config.toml
n_head = 5
head_dim = 32
vocab_size = 2048
activation = "swiglu"
norm = "rmsnorm"
rope_fraction = 0.5
qk_norm = true
attn_scale = 0.177
extras = ["local attention windows", "shifted keys", "exclusive self-attention", "value embeddings", "value residuals", "hashed n-gram embeddings", "an embedding shortcut", "learned residual scales", "skips across layers", "capped logits"]
init_std_down = 0.00372
seq_len = 1024
dataset = "wikipedia_en"
Each number is 200 + 30 x the weight over the matrix's rms, rounded and kept within 0 to 999. Layers, rows and columns count from 0.

# layer 9 MLP down (transposed), 448x160, rms 0.238, rows 34-48, columns 0-159
177,204,133,174,248,185,270,220,189,215,203,195,213,205,186,179,164,221,230,167,166,207,203,121,206,186,175,189,220,141,167,191,185,213,221,135,181,205,179,198,256,221,244,186,214,197,210,231,239,229,218,225,178,206,212,152,205,237,212,185,201,186,240,191,193,246,263,129,239,190,192,200,189,221,158,213,208,217,227,170,189,236,199,186,215,233,214,228,176,195,155,206,170,175,219,164,196,189,209,189,220,179,220,221,152,205,150,186,149,224,172,161,206,228,141,210,150,232,255,233,197,186,204,176,250,231,179,201,187,241,227,236,220,261,225,221,190,213,196,246,241,189,192,229,197,160,208,219,164,210,158,162,208,164,201,236,218,200,198,209
141,240,158,204,218,164,243,229,243,186,266,211,238,207,191,184,203,217,198,213,242,210,227,167,161,212,216,202,222,232,241,172,178,172,216,181,256,229,218,162,154,241,179,166,161,209,145,217,159,197,209,212,176,205,198,209,151,182,218,167,193,206,207,237,185,227,231,226,175,234,235,168,226,206,219,207,142,176,216,253,245,248,210,184,163,157,198,145,227,161,225,205,199,231,213,261,194,194,206,240,191,193,217,249,237,203,173,209,154,179,230,202,233,184,205,173,227,173,147,275,206,187,205,215,181,201,176,275,186,137,143,203,245,251,196,260,202,260,224,154,186,246,197,269,237,164,247,186,208,221,180,229,162,173,164,179,231,205,177,192
204,202,205,173,211,209,156,155,152,160,257,191,221,145,185,244,229,253,248,150,169,205,212,222,212,196,175,219,192,184,192,219,196,198,165,199,230,232,243,169,250,276,209,161,194,207,193,217,185,184,253,215,174,151,247,205,191,168,200,231,232,176,150,226,236,171,222,207,154,216,195,266,155,233,154,175,147,204,225,186,278,230,171,212,229,194,202,191,225,184,215,204,204,210,206,240,202,249,205,220,224,178,217,160,160,202,215,218,211,222,217,122,178,211,184,151,200,194,152,210,234,172,212,183,180,200,180,230,284,231,214,198,178,216,195,228,216,144,250,221,203,184,179,174,226,259,228,154,196,208,232,168,156,227,203,214,259,162,188,136
184,181,214,200,157,158,235,231,234,190,206,179,234,166,211,207,194,175,234,199,231,212,170,232,208,163,195,188,217,223,213,183,177,157,198,134,256,219,210,213,226,239,236,186,221,203,193,160,201,148,199,177,228,174,174,209,177,251,217,210,172,214,172,206,153,277,187,116,201,210,265,161,186,210,198,257,220,188,225,195,196,167,187,221,206,163,234,204,152,182,180,185,235,204,182,169,173,165,238,231,185,181,222,180,195,232,221,187,158,211,263,148,199,181,229,178,171,263,232,141,178,232,226,217,186,201,186,152,189,215,241,172,210,188,161,202,189,200,252,209,192,203,170,213,198,124,200,162,203,152,194,230,189,200,211,243,212,242,224,228
219,266,234,227,181,141,182,236,181,191,237,215,238,191,246,196,187,163,231,240,223,189,233,227,225,242,214,205,258,161,182,165,234,170,177,219,179,244,105,230,178,222,225,248,226,199,201,171,153,169,159,202,195,200,211,206,202,198,169,222,187,194,201,206,218,258,200,158,225,233,206,190,172,188,231,210,229,211,175,226,155,147,219,233,234,197,171,211,203,201,162,202,220,167,221,210,222,193,234,191,186,214,181,243,213,179,206,197,112,128,156,221,189,236,212,179,186,205,230,209,221,187,121,215,180,189,236,190,212,225,245,254,216,170,196,182,192,184,252,125,162,165,203,200,206,237,188,145,187,176,241,150,231,185,198,172,144,202,208,218
210,165,217,156,187,198,179,190,199,231,155,197,233,231,196,238,168,183,240,230,178,200,237,202,162,162,198,133,227,199,223,156,200,191,241,204,178,210,303,245,188,155,182,226,202,199,171,191,196,156,187,141,199,200,188,256,223,146,173,244,167,185,176,156,195,215,239,201,162,203,178,201,274,232,177,231,195,242,163,263,157,232,199,264,227,191,181,190,231,236,119,185,202,171,142,233,209,226,164,216,243,179,196,193,207,230,206,247,176,210,184,198,254,257,119,217,174,212,183,173,218,204,229,196,209,221,259,231,224,205,162,168,204,183,212,190,145,169,238,171,196,221,173,149,184,198,171,203,243,240,219,213,225,218,231,166,228,273,213,208
234,177,64,264,204,231,179,186,171,226,184,245,200,226,171,209,191,180,211,184,218,213,183,236,152,221,176,175,212,208,207,193,197,209,205,170,195,238,158,194,158,219,185,189,216,190,231,201,230,195,208,187,168,220,215,211,173,195,213,212,220,240,170,205,188,204,181,97,185,182,218,215,182,167,199,192,138,251,214,210,227,194,171,228,196,184,174,222,237,187,185,221,151,174,210,201,208,180,220,187,200,228,193,243,189,218,199,182,244,183,216,182,191,203,167,200,187,255,198,267,252,172,205,176,244,214,175,208,196,211,192,174,218,238,186,247,202,187,182,175,172,211,267,227,237,171,207,194,185,221,216,258,182,155,205,140,213,222,189,250
188,134,222,189,205,141,244,174,162,227,207,183,177,248,188,174,166,222,212,181,221,234,214,196,206,197,212,223,181,166,174,227,173,220,217,220,131,214,212,196,168,150,201,182,182,203,209,198,255,254,199,239,170,194,208,248,198,224,201,207,169,167,191,242,167,195,264,168,176,204,211,226,148,187,193,264,211,249,153,192,144,191,202,155,117,200,195,214,221,221,177,186,278,157,193,221,189,176,212,214,240,192,238,164,236,241,205,218,245,197,230,210,200,170,223,206,185,171,194,246,192,217,178,187,218,163,227,181,227,191,194,212,166,193,113,273,207,192,203,202,174,237,209,194,166,187,243,226,189,250,178,173,239,222,236,183,192,186,179,276
224,151,204,192,180,211,139,182,213,283,171,189,219,193,223,156,202,169,195,242,174,212,164,213,201,237,209,187,233,208,228,242,199,204,153,188,144,191,221,148,199,200,225,173,278,158,171,258,219,275,182,199,181,169,244,201,179,179,186,192,283,241,186,176,172,174,173,177,191,177,180,243,187,191,196,217,195,122,205,224,202,196,206,236,213,219,123,126,192,173,168,234,227,193,218,188,244,251,197,153,160,183,173,178,176,277,194,225,193,187,184,179,205,203,223,194,175,217,147,212,182,221,192,276,245,181,158,196,235,157,193,239,150,192,207,221,198,203,193,184,212,209,212,238,182,222,222,232,181,233,195,212,194,223,170,164,185,186,249,218
166,168,154,179,189,206,178,222,251,188,181,171,205,207,183,195,217,235,204,261,203,225,193,146,232,187,201,241,197,143,209,219,190,191,228,193,280,210,198,187,178,215,182,227,213,199,217,179,297,196,171,178,187,186,207,249,197,156,221,226,192,178,178,206,211,224,203,152,116,225,269,203,222,191,198,213,210,210,219,246,201,195,192,180,255,220,220,146,268,188,164,200,241,219,181,259,201,237,205,168,205,155,185,128,190,221,207,180,232,222,175,194,226,191,205,202,247,199,209,205,198,195,230,158,208,234,183,234,193,195,226,208,178,188,139,95,226,204,210,173,204,244,195,138,212,204,176,166,199,273,246,189,238,164,99,227,200,182,184,198
232,173,255,203,178,284,232,215,245,224,225,185,199,239,202,178,231,202,162,149,196,183,168,174,193,211,208,149,181,150,187,183,188,230,227,156,197,220,178,165,194,175,147,229,206,172,186,198,231,192,236,153,170,190,171,174,206,212,187,168,224,213,206,240,216,164,216,254,184,194,212,153,235,277,193,193,189,227,222,205,209,136,231,178,179,182,248,191,244,241,198,200,227,221,233,231,162,205,225,184,262,169,238,221,236,143,208,166,231,205,187,206,238,215,220,222,230,162,183,200,194,186,187,226,219,217,204,182,174,169,181,262,219,233,223,123,215,181,258,168,174,220,199,143,205,239,201,192,211,168,165,181,201,212,205,198,262,177,200,220
242,172,179,213,229,205,161,196,286,230,213,186,156,197,213,218,226,221,128,236,212,198,156,193,191,169,218,193,210,225,200,148,185,176,220,203,253,180,186,209,181,239,188,194,177,191,194,187,232,232,184,241,173,181,215,168,185,289,178,200,206,177,216,187,131,215,192,125,208,200,207,181,170,204,198,143,122,250,201,174,188,143,227,191,202,159,164,159,194,209,218,198,193,207,263,231,179,190,216,192,185,244,239,211,218,186,186,274,200,204,155,189,213,195,168,189,168,260,179,247,205,176,206,196,124,227,172,197,130,181,198,252,190,203,203,202,167,201,238,232,193,203,243,209,216,178,180,201,242,227,186,172,254,177,168,145,229,159,204,220
211,177,137,211,158,192,217,199,186,141,220,204,230,227,155,172,256,185,214,213,145,167,198,192,219,203,205,242,226,213,220,173,140,189,213,249,205,212,216,208,217,202,172,230,217,187,230,167,192,251,222,176,212,258,231,179,277,153,126,170,150,180,196,220,175,163,220,180,197,199,257,159,196,209,229,247,187,200,236,256,139,176,157,227,179,194,188,212,250,195,179,186,196,170,175,182,187,191,240,158,199,268,227,174,192,178,173,149,171,215,202,269,214,194,180,192,245,218,175,194,209,229,216,216,120,227,200,163,213,204,245,196,244,169,167,249,203,201,220,232,211,171,157,212,197,214,214,213,211,199,173,200,217,180,249,180,198,269,184,228
231,187,257,198,152,211,179,257,143,200,168,177,221,189,120,233,210,193,225,174,178,217,146,200,175,282,236,259,233,200,179,235,148,153,191,186,227,213,237,106,196,255,207,173,199,238,120,219,215,236,166,254,206,238,196,227,243,183,202,213,169,134,224,188,227,218,193,189,201,179,196,199,225,193,179,157,252,241,199,206,190,168,223,182,212,200,252,166,185,152,200,239,297,262,171,208,216,178,204,158,180,176,207,210,221,246,188,195,223,193,183,179,235,218,191,267,175,171,246,198,213,220,224,204,146,183,207,194,180,125,183,193,166,192,249,184,172,233,249,188,181,194,233,175,201,191,205,232,245,181,260,187,222,217,216,185,238,208,165,154
218,213,200,196,213,166,192,253,144,201,185,243,185,227,186,186,232,202,236,194,241,183,260,186,224,188,236,191,206,189,184,187,192,224,256,270,192,199,239,165,149,154,234,124,198,219,191,186,143,208,136,166,184,169,200,196,205,208,187,222,199,180,206,168,195,217,210,195,167,224,203,166,219,181,199,188,196,212,168,157,231,249,197,187,184,207,193,236,202,202,209,160,222,232,194,175,172,208,253,209,173,223,216,171,255,170,213,221,244,180,196,200,206,168,221,215,234,219,201,212,169,180,229,201,241,159,207,163,213,215,167,169,148,171,233,186,166,253,168,208,202,115,184,218,183,188,235,199,196,252,178,194,179,207,195,192,177,224,141,169
# layer 9 MLP gate, 448x160, rms 0.459, rows 35-49, columns 0-159
189,205,190,195,216,195,218,149,191,156,235,167,189,198,149,220,266,217,184,146,233,169,188,198,243,213,195,224,205,205,217,186,163,155,218,195,195,184,234,227,224,220,171,154,247,207,189,186,186,201,215,206,209,236,186,208,183,207,227,221,215,192,154,214,212,264,133,181,208,197,191,173,207,272,246,200,222,233,258,272,166,197,175,208,193,207,143,162,204,183,164,183,201,210,236,269,221,220,186,185,125,240,241,217,198,138,144,175,148,207,240,205,258,248,238,194,188,256,127,191,183,228,194,213,136,205,190,222,177,211,237,216,265,247,241,206,259,249,148,208,147,175,214,188,248,211,209,204,145,245,191,156,225,153,159,183,229,218,191,253
165,212,195,222,198,225,196,222,185,246,194,211,174,156,186,249,176,213,157,198,191,210,245,210,223,165,185,223,213,177,180,201,251,181,239,245,193,232,141,190,213,267,226,216,273,170,195,147,192,132,246,209,244,224,215,223,201,245,224,196,253,264,156,163,202,205,140,180,147,188,175,201,178,207,163,238,220,260,158,177,217,202,153,198,191,267,194,227,181,186,209,219,192,197,167,185,223,174,195,201,233,183,184,167,165,169,202,227,244,183,188,170,190,170,230,178,192,198,209,190,202,200,192,167,171,129,153,154,231,227,175,182,191,181,185,191,254,178,239,213,199,240,200,143,265,173,166,269,190,141,197,226,208,190,228,218,247,219,216,178
198,181,218,271,237,224,180,196,134,220,224,161,199,183,206,188,193,217,161,177,185,189,204,215,180,169,210,150,239,185,206,230,197,166,203,170,202,233,179,174,187,236,222,208,192,207,187,262,191,164,172,194,219,187,204,222,171,187,181,214,197,227,217,184,170,222,215,190,178,223,197,268,194,190,206,229,159,183,192,205,145,156,259,216,233,164,210,143,206,183,200,169,190,180,214,213,224,169,214,239,142,208,221,217,234,196,190,232,216,212,241,174,154,212,223,177,206,167,188,254,226,180,173,137,152,179,143,160,155,151,187,199,176,226,166,193,208,248,205,215,226,200,172,172,171,191,211,191,160,198,200,253,191,212,204,222,187,197,183,140
213,243,219,191,261,167,158,242,219,213,251,241,238,184,224,260,160,208,231,142,174,235,208,162,132,222,181,223,213,204,189,179,185,195,212,242,201,167,210,177,154,222,196,227,209,182,187,158,245,167,176,213,203,184,186,197,195,212,163,228,155,219,230,225,199,173,199,213,197,237,214,243,261,200,203,244,178,182,151,231,190,155,235,213,208,234,174,170,181,298,252,171,187,171,242,206,203,210,185,179,218,236,133,215,210,248,236,212,214,217,210,209,207,170,239,213,210,229,220,166,199,196,188,176,202,214,211,187,203,156,179,197,200,213,217,191,199,197,210,208,151,181,210,227,188,239,218,261,182,224,224,223,240,176,185,182,240,163,191,229
215,180,174,234,175,196,238,254,197,186,174,226,159,211,240,156,162,239,195,204,215,187,208,154,179,231,198,207,169,196,157,187,240,253,160,210,194,231,136,227,197,184,196,153,177,189,259,199,296,211,224,177,174,240,214,196,171,168,208,159,195,132,172,259,182,236,169,240,134,172,197,176,177,214,188,151,236,249,172,197,239,187,190,195,213,217,217,205,185,169,260,211,127,217,257,188,193,244,210,163,222,191,224,209,151,211,200,206,162,202,188,227,159,198,227,189,210,251,232,163,145,199,263,228,214,208,221,170,249,151,257,217,190,236,249,212,164,168,172,233,212,157,214,239,218,199,186,179,214,164,200,195,240,173,132,244,182,150,187,200
192,174,187,242,218,143,263,187,207,242,216,158,236,192,228,204,237,202,251,186,193,237,197,134,197,175,171,221,194,215,235,172,197,227,188,237,206,135,179,187,181,235,198,188,213,217,181,212,203,230,195,238,232,232,207,204,152,209,164,165,186,224,199,222,243,137,209,224,197,193,207,204,234,180,187,211,200,192,190,230,246,168,200,191,244,228,228,234,216,139,140,243,209,191,195,183,263,198,167,134,185,157,255,188,204,221,213,194,246,210,187,148,211,217,179,158,246,190,144,200,128,196,170,176,176,175,221,207,246,164,260,233,179,192,219,197,226,181,230,178,218,218,186,187,183,194,226,166,198,227,170,234,183,245,211,180,215,181,214,206
200,172,241,174,211,247,202,192,191,188,242,235,240,222,223,183,206,199,187,230,233,176,215,232,212,216,196,173,190,227,260,157,206,146,175,189,179,201,278,165,205,197,212,218,239,150,163,265,163,198,228,216,172,170,191,187,180,184,230,287,193,249,217,224,201,198,167,174,207,203,190,196,183,190,219,238,164,177,188,198,246,201,189,257,176,180,190,148,232,193,218,182,214,190,176,237,192,222,177,152,193,187,216,279,199,210,237,180,180,155,166,158,152,198,229,213,236,260,241,211,184,183,200,267,211,259,191,162,250,195,256,175,137,204,234,174,212,181,185,183,229,186,186,213,199,216,225,198,178,178,170,164,219,196,196,215,233,152,263,243
206,283,179,144,216,211,204,234,173,263,193,255,205,148,278,214,227,167,212,182,235,212,216,224,211,188,186,179,226,248,172,233,203,164,182,179,194,210,225,193,222,248,224,228,210,196,240,201,163,206,183,206,172,207,160,229,171,223,216,239,210,167,185,228,187,175,155,204,156,269,157,213,196,160,177,246,177,213,168,187,190,140,191,164,154,212,206,164,243,206,163,240,198,187,164,185,163,168,194,234,177,225,149,259,186,196,212,255,218,217,203,205,144,211,210,247,189,195,196,171,239,221,214,158,167,198,248,183,149,178,139,166,172,194,193,183,160,188,192,209,187,189,159,150,190,133,181,225,205,244,250,173,126,212,250,185,224,198,205,202
219,246,207,259,186,180,176,201,147,260,263,184,186,157,168,217,216,203,205,179,229,172,167,184,162,234,145,204,210,187,182,169,189,240,240,150,221,257,197,178,133,198,238,221,239,168,151,188,182,176,213,201,235,211,215,184,206,186,214,141,188,177,182,205,226,188,195,196,219,216,193,232,200,189,241,132,190,166,149,258,171,199,187,216,174,187,186,207,189,152,203,197,202,195,203,194,180,140,240,209,236,195,222,202,184,174,194,169,146,194,185,222,201,255,184,233,149,216,207,225,241,177,220,193,231,162,213,130,229,216,239,261,173,180,238,242,187,203,176,268,205,215,243,178,171,192,255,220,183,178,228,175,149,206,250,216,216,168,168,195
249,177,221,166,171,183,206,199,188,192,226,218,226,185,226,239,210,174,139,197,177,245,206,204,221,241,172,176,230,178,219,207,199,213,200,202,256,237,229,248,198,200,174,237,194,199,201,192,173,207,198,175,195,200,247,208,214,165,161,252,175,180,205,218,206,225,185,197,221,127,165,202,231,225,233,239,159,246,135,185,202,176,188,265,182,208,210,231,223,249,258,207,197,177,223,179,227,223,173,251,187,252,162,219,205,163,197,176,194,179,205,242,209,167,213,153,198,174,186,121,159,237,230,149,195,238,226,205,180,214,222,195,190,234,204,225,159,195,194,177,212,201,182,191,214,215,197,231,209,237,224,159,211,263,118,238,160,222,220,164
131,209,169,279,212,252,228,185,193,172,212,152,173,232,244,189,205,213,150,187,211,166,293,191,169,194,174,180,185,227,193,203,208,181,176,153,230,195,210,203,188,221,169,215,231,147,228,217,245,152,233,215,264,171,240,193,202,227,201,236,174,261,241,212,174,198,183,170,208,197,228,197,223,212,181,213,229,166,141,162,267,246,191,192,185,165,151,276,171,230,253,172,210,149,234,226,199,219,233,224,174,169,228,139,189,216,243,230,199,225,196,197,237,220,169,216,211,232,182,223,203,191,180,164,194,147,221,208,182,209,178,151,168,202,196,186,188,227,210,219,244,220,215,180,169,170,224,142,171,202,227,194,119,210,183,250,167,277,191,250
179,192,201,192,214,180,180,211,240,210,196,261,231,292,229,240,227,156,143,172,215,185,188,212,230,192,179,186,185,250,233,198,207,170,213,254,212,243,185,223,217,197,200,193,226,183,192,184,230,225,154,113,174,155,197,198,189,214,196,197,159,218,193,195,201,171,221,234,215,235,221,188,208,224,146,190,207,227,173,142,219,166,174,213,226,162,210,175,208,215,181,206,248,172,157,233,211,191,198,209,171,211,134,207,194,182,182,180,190,196,209,229,167,193,252,234,161,212,222,224,182,195,125,189,238,197,206,144,243,255,143,212,232,199,193,202,210,169,185,223,226,206,204,188,209,212,172,228,243,243,225,179,156,173,176,232,209,159,134,181
273,200,255,211,232,156,240,233,245,211,229,203,205,229,215,163,169,173,231,192,155,226,188,224,198,223,222,199,223,237,258,221,107,270,241,204,180,207,205,185,181,209,207,169,210,233,209,215,240,134,172,171,206,223,215,259,254,165,209,230,191,206,207,222,189,231,222,219,222,146,130,198,201,224,237,158,177,142,210,203,210,197,251,154,144,227,242,249,179,210,189,219,202,191,260,207,163,161,159,204,175,188,181,206,225,168,229,156,216,240,225,181,198,194,172,191,111,175,185,219,203,198,201,202,187,182,226,133,177,149,201,179,207,184,271,160,138,225,197,178,172,194,185,206,117,160,160,171,159,201,186,205,188,236,164,149,235,149,167,218
148,172,241,187,239,182,200,208,193,220,191,189,209,226,225,172,228,202,196,235,195,206,201,212,185,187,231,236,218,205,208,224,154,198,211,243,172,208,175,206,243,198,252,202,180,166,209,230,240,245,224,204,214,223,190,165,198,172,194,238,189,191,159,166,170,217,166,239,200,172,238,224,192,191,214,166,208,255,250,216,183,214,238,174,181,163,174,205,203,220,177,234,220,182,157,174,169,228,176,231,214,152,190,176,183,197,196,214,185,226,151,223,242,153,191,252,118,216,261,166,172,209,216,174,224,217,183,179,183,229,216,238,208,143,154,253,219,179,192,209,163,218,237,195,196,205,229,204,189,205,219,184,160,167,191,144,205,236,251,178
278,250,203,182,190,190,150,130,214,264,208,164,164,238,218,198,194,195,253,262,229,215,213,215,186,209,209,215,169,237,173,219,196,186,202,233,211,228,213,225,226,199,149,226,194,215,176,148,199,229,240,208,199,223,161,203,227,165,234,249,221,198,184,158,160,249,222,190,236,209,264,235,186,188,240,204,194,175,190,183,219,223,209,212,153,153,170,163,206,250,207,189,227,196,275,166,279,166,204,211,206,233,221,189,211,204,226,208,176,178,225,146,236,138,212,184,239,188,203,212,227,201,228,232,178,227,260,220,204,202,192,193,206,236,219,147,200,178,174,170,187,195,197,197,238,216,193,213,187,247,204,183,262,115,233,185,231,183,165,155
# layer 9 MLP up, 448x160, rms 0.487, rows 35-48, columns 0-159
262,182,198,187,207,156,184,178,244,173,192,219,218,141,153,214,192,212,120,165,186,141,210,130,197,187,164,199,185,225,194,189,201,182,236,185,221,220,213,245,207,217,213,208,181,161,206,233,198,176,262,159,184,240,199,233,179,182,146,153,204,188,230,204,244,245,247,213,188,206,224,197,155,167,178,201,251,183,196,297,160,230,210,196,208,187,175,240,262,197,177,176,245,204,172,222,205,170,189,199,187,200,169,190,203,152,230,172,174,201,239,223,276,193,186,231,251,234,167,214,254,146,214,212,180,257,154,246,189,223,211,210,170,205,200,194,258,228,151,197,182,217,235,181,236,231,219,235,177,198,160,191,214,231,165,177,226,236,181,198
204,232,211,154,186,182,160,181,166,226,160,194,202,196,212,202,142,165,185,226,206,172,193,192,198,212,146,228,188,226,220,134,225,169,207,185,245,177,205,199,190,171,176,225,214,183,145,212,234,161,218,277,256,182,249,220,224,234,261,255,199,234,178,194,188,162,180,171,183,244,234,197,169,209,167,238,174,250,187,137,247,208,154,197,210,238,176,161,213,226,167,203,173,230,224,222,180,192,244,211,201,208,179,161,171,198,174,255,228,195,225,154,193,172,164,202,192,196,191,241,208,219,204,187,152,193,215,173,189,219,188,221,216,221,225,158,196,150,248,182,196,152,240,138,202,240,192,207,224,145,232,175,183,197,226,227,229,210,184,245
154,172,221,170,179,168,227,165,169,250,210,170,199,197,185,218,227,220,208,185,218,223,212,205,212,189,190,185,187,203,197,214,224,232,211,215,189,214,232,211,171,207,167,241,195,236,200,181,158,202,181,241,187,229,214,181,187,193,243,211,215,160,224,281,154,248,232,185,231,174,253,263,215,173,194,148,168,220,260,229,186,207,264,232,255,174,234,201,167,250,159,202,183,184,235,194,198,181,202,205,168,221,205,225,256,211,249,222,226,203,197,201,253,204,173,214,183,121,223,217,217,229,166,198,229,194,225,189,237,166,246,218,233,220,234,207,197,206,202,255,201,202,197,213,222,195,239,248,182,198,253,226,227,210,228,194,223,214,204,209
216,185,268,183,150,224,231,215,233,214,198,230,168,134,184,172,180,209,156,214,217,229,170,232,213,210,215,222,188,203,190,177,171,234,180,257,205,180,262,181,190,177,165,139,232,216,231,186,251,206,192,227,233,137,186,204,247,247,202,212,217,246,222,188,207,227,183,238,219,251,227,221,212,189,176,171,206,232,222,247,205,190,170,166,197,204,141,181,184,237,263,162,202,218,207,196,193,200,212,167,192,188,236,207,168,217,166,191,241,254,221,208,226,218,212,187,212,243,185,166,206,208,186,239,170,238,146,202,185,165,194,200,170,209,220,259,191,229,210,156,192,252,169,214,218,155,201,187,171,225,226,192,207,146,208,213,216,189,197,217
231,227,180,124,168,169,176,177,149,246,211,191,264,218,215,214,222,183,238,210,190,194,208,195,199,248,185,137,145,214,221,209,169,189,214,223,218,238,227,179,241,194,182,202,208,142,182,201,122,174,186,223,226,212,190,193,190,201,218,191,207,255,194,128,270,180,186,155,274,188,244,227,199,205,166,216,206,198,235,213,223,173,166,220,217,169,226,210,189,203,177,212,262,145,203,234,195,176,254,201,213,196,169,178,174,217,224,183,206,211,226,193,236,234,202,183,167,159,160,228,235,207,171,203,224,223,207,216,165,224,100,179,232,189,181,223,225,167,222,147,228,156,221,224,239,229,201,190,279,188,214,233,187,231,210,201,184,214,169,216
234,184,177,216,206,169,173,208,221,216,162,169,183,210,234,176,227,246,189,261,180,188,176,153,191,201,147,195,148,213,177,192,219,224,158,226,170,182,196,170,195,216,179,158,195,211,199,199,230,167,201,219,198,187,196,258,217,204,169,223,193,168,223,197,215,200,185,186,213,202,200,200,152,166,222,243,164,175,212,234,189,204,222,183,169,172,208,186,158,219,192,198,246,165,240,194,198,221,213,163,213,247,210,217,205,205,192,162,239,165,163,139,158,179,240,180,158,183,186,213,256,189,207,224,225,162,176,201,192,190,185,201,171,163,176,166,223,215,191,213,176,163,146,203,244,229,213,235,221,222,137,184,198,267,191,165,252,263,189,202
225,210,181,231,166,232,176,183,140,170,184,200,176,167,140,218,191,219,239,191,184,177,210,224,224,210,156,214,176,183,166,181,170,187,166,162,216,237,158,174,144,205,198,202,170,162,166,233,220,213,222,155,199,221,220,219,191,150,189,220,152,166,207,245,195,231,217,179,211,163,215,211,189,188,222,202,155,233,154,213,177,208,246,233,216,243,167,247,265,186,261,220,206,198,252,126,182,220,196,219,135,156,201,200,255,207,229,236,183,196,193,233,181,185,191,211,221,211,211,142,150,198,164,186,188,157,159,164,147,261,201,208,221,217,207,205,205,174,144,141,192,242,204,203,215,222,195,234,212,169,213,213,230,206,241,167,238,160,206,186
165,218,177,185,203,190,210,212,214,179,170,169,159,200,248,189,198,193,171,215,198,168,243,192,171,264,205,139,237,173,192,220,219,208,143,221,181,161,229,177,187,209,235,214,227,190,177,205,178,194,240,236,160,204,202,217,172,166,197,191,201,261,193,229,243,205,215,158,221,205,183,213,157,190,253,230,228,188,162,259,253,144,152,181,230,143,161,204,165,209,159,134,204,184,193,209,253,212,223,157,222,249,200,234,167,222,229,241,230,206,130,167,186,190,246,255,142,196,155,185,177,186,213,210,198,209,197,134,256,194,175,176,198,239,182,212,239,197,235,152,250,186,202,237,209,195,189,167,138,248,221,215,208,163,207,143,167,168,208,194
225,175,188,183,211,205,195,215,206,130,190,225,233,188,214,188,167,168,234,269,194,210,211,212,224,145,225,242,206,174,229,204,164,152,168,226,217,171,188,192,249,164,225,177,219,225,238,192,214,195,216,189,114,207,191,191,202,230,214,231,261,260,157,180,200,180,242,233,153,209,260,208,221,250,223,175,188,235,195,162,179,224,195,191,155,229,174,186,232,248,177,167,205,160,211,162,197,208,194,157,184,153,198,208,224,220,186,176,189,196,194,194,195,145,199,196,199,207,170,170,225,204,202,209,184,207,149,229,191,194,247,133,190,205,146,192,200,165,162,153,152,238,204,217,228,261,209,193,203,200,229,191,158,188,99,170,186,295,225,199
166,226,206,117,233,194,177,210,174,180,162,177,192,184,204,185,154,250,302,184,193,237,203,210,162,192,157,165,219,202,210,240,219,252,209,229,240,150,174,228,198,201,182,160,143,217,197,215,141,188,225,165,152,207,199,186,165,184,212,188,190,172,213,225,266,198,219,224,226,207,215,229,186,131,206,180,108,163,198,189,187,209,189,169,241,197,147,178,223,183,174,220,103,158,203,206,202,183,200,201,188,215,238,189,214,189,210,227,186,177,154,230,196,254,178,205,196,133,148,281,180,126,197,215,196,182,168,195,216,227,202,225,208,203,223,257,203,204,192,209,169,169,213,220,236,191,159,185,209,229,196,273,148,205,212,215,174,198,201,212
191,226,284,102,255,195,166,209,137,197,186,239,219,181,234,242,206,167,165,176,172,190,149,180,204,238,233,207,205,183,224,236,224,178,205,228,256,199,205,189,191,195,177,187,174,181,152,190,152,186,178,231,197,208,149,136,222,180,152,222,237,189,171,174,238,199,228,238,199,157,233,215,152,224,183,208,176,174,200,223,171,202,222,165,227,183,169,209,230,164,203,196,211,211,188,197,188,137,199,168,219,243,196,204,183,173,171,205,226,191,162,171,213,239,225,206,168,227,165,212,189,227,167,200,240,254,213,165,240,196,208,190,194,214,232,232,195,157,208,231,154,219,177,223,190,262,181,183,228,192,156,172,200,132,210,187,209,201,151,204
173,212,216,209,258,234,207,164,193,220,184,189,205,226,201,260,229,253,203,157,208,217,170,197,143,240,232,161,198,215,240,228,213,184,166,239,247,188,154,189,201,254,183,156,195,203,177,249,159,209,195,188,262,194,192,184,192,193,173,231,177,210,231,159,238,226,150,156,132,181,175,240,174,212,148,215,202,164,196,165,175,147,178,191,172,160,204,234,199,229,237,214,193,213,236,152,179,275,191,135,167,266,192,177,239,155,258,275,251,234,188,227,213,228,246,165,215,190,206,188,229,215,216,224,153,208,212,204,245,131,211,195,198,245,182,224,217,203,219,226,232,153,202,212,204,201,201,196,258,231,160,162,222,192,180,202,209,221,226,200
233,227,216,153,222,197,207,203,239,200,183,235,180,245,149,206,212,253,172,171,228,189,173,191,157,227,135,253,187,191,194,214,179,292,228,231,173,204,170,178,131,201,228,137,202,200,202,134,168,184,187,238,212,258,156,230,236,203,188,174,222,251,210,168,230,214,210,216,215,195,108,179,211,178,240,133,241,186,217,169,178,238,179,239,194,243,251,274,219,187,193,271,259,214,201,191,205,275,210,204,190,233,227,183,199,180,280,204,183,198,168,198,217,155,210,183,166,191,246,212,200,194,267,145,239,198,191,197,201,184,188,165,214,216,234,150,218,193,178,222,155,250,240,190,211,193,158,176,190,177,200,179,200,188,205,167,221,147,228,226
227,237,234,234,239,252,191,229,227,170,227,240,191,215,207,228,232,223,156,198,140,250,213,223,212,214,254,198,235,188,216,163,177,192,147,223,222,189,224,203,191,203,222,251,187,185,188,252,168,262,223,194,189,220,182,248,197,214,193,179,226,200,215,199,252,210,154,158,181,231,217,170,206,180,236,227,147,192,210,176,186,171,251,167,207,137,223,256,246,206,129,204,167,216,203,181,221,215,185,253,254,187,231,159,184,190,216,240,221,161,188,192,141,173,283,223,145,195,206,166,218,225,221,223,239,160,164,231,237,241,199,206,184,197,182,155,189,236,147,244,221,215,223,193,183,229,220,189,219,180,185,145,178,188,231,183,205,214,220,216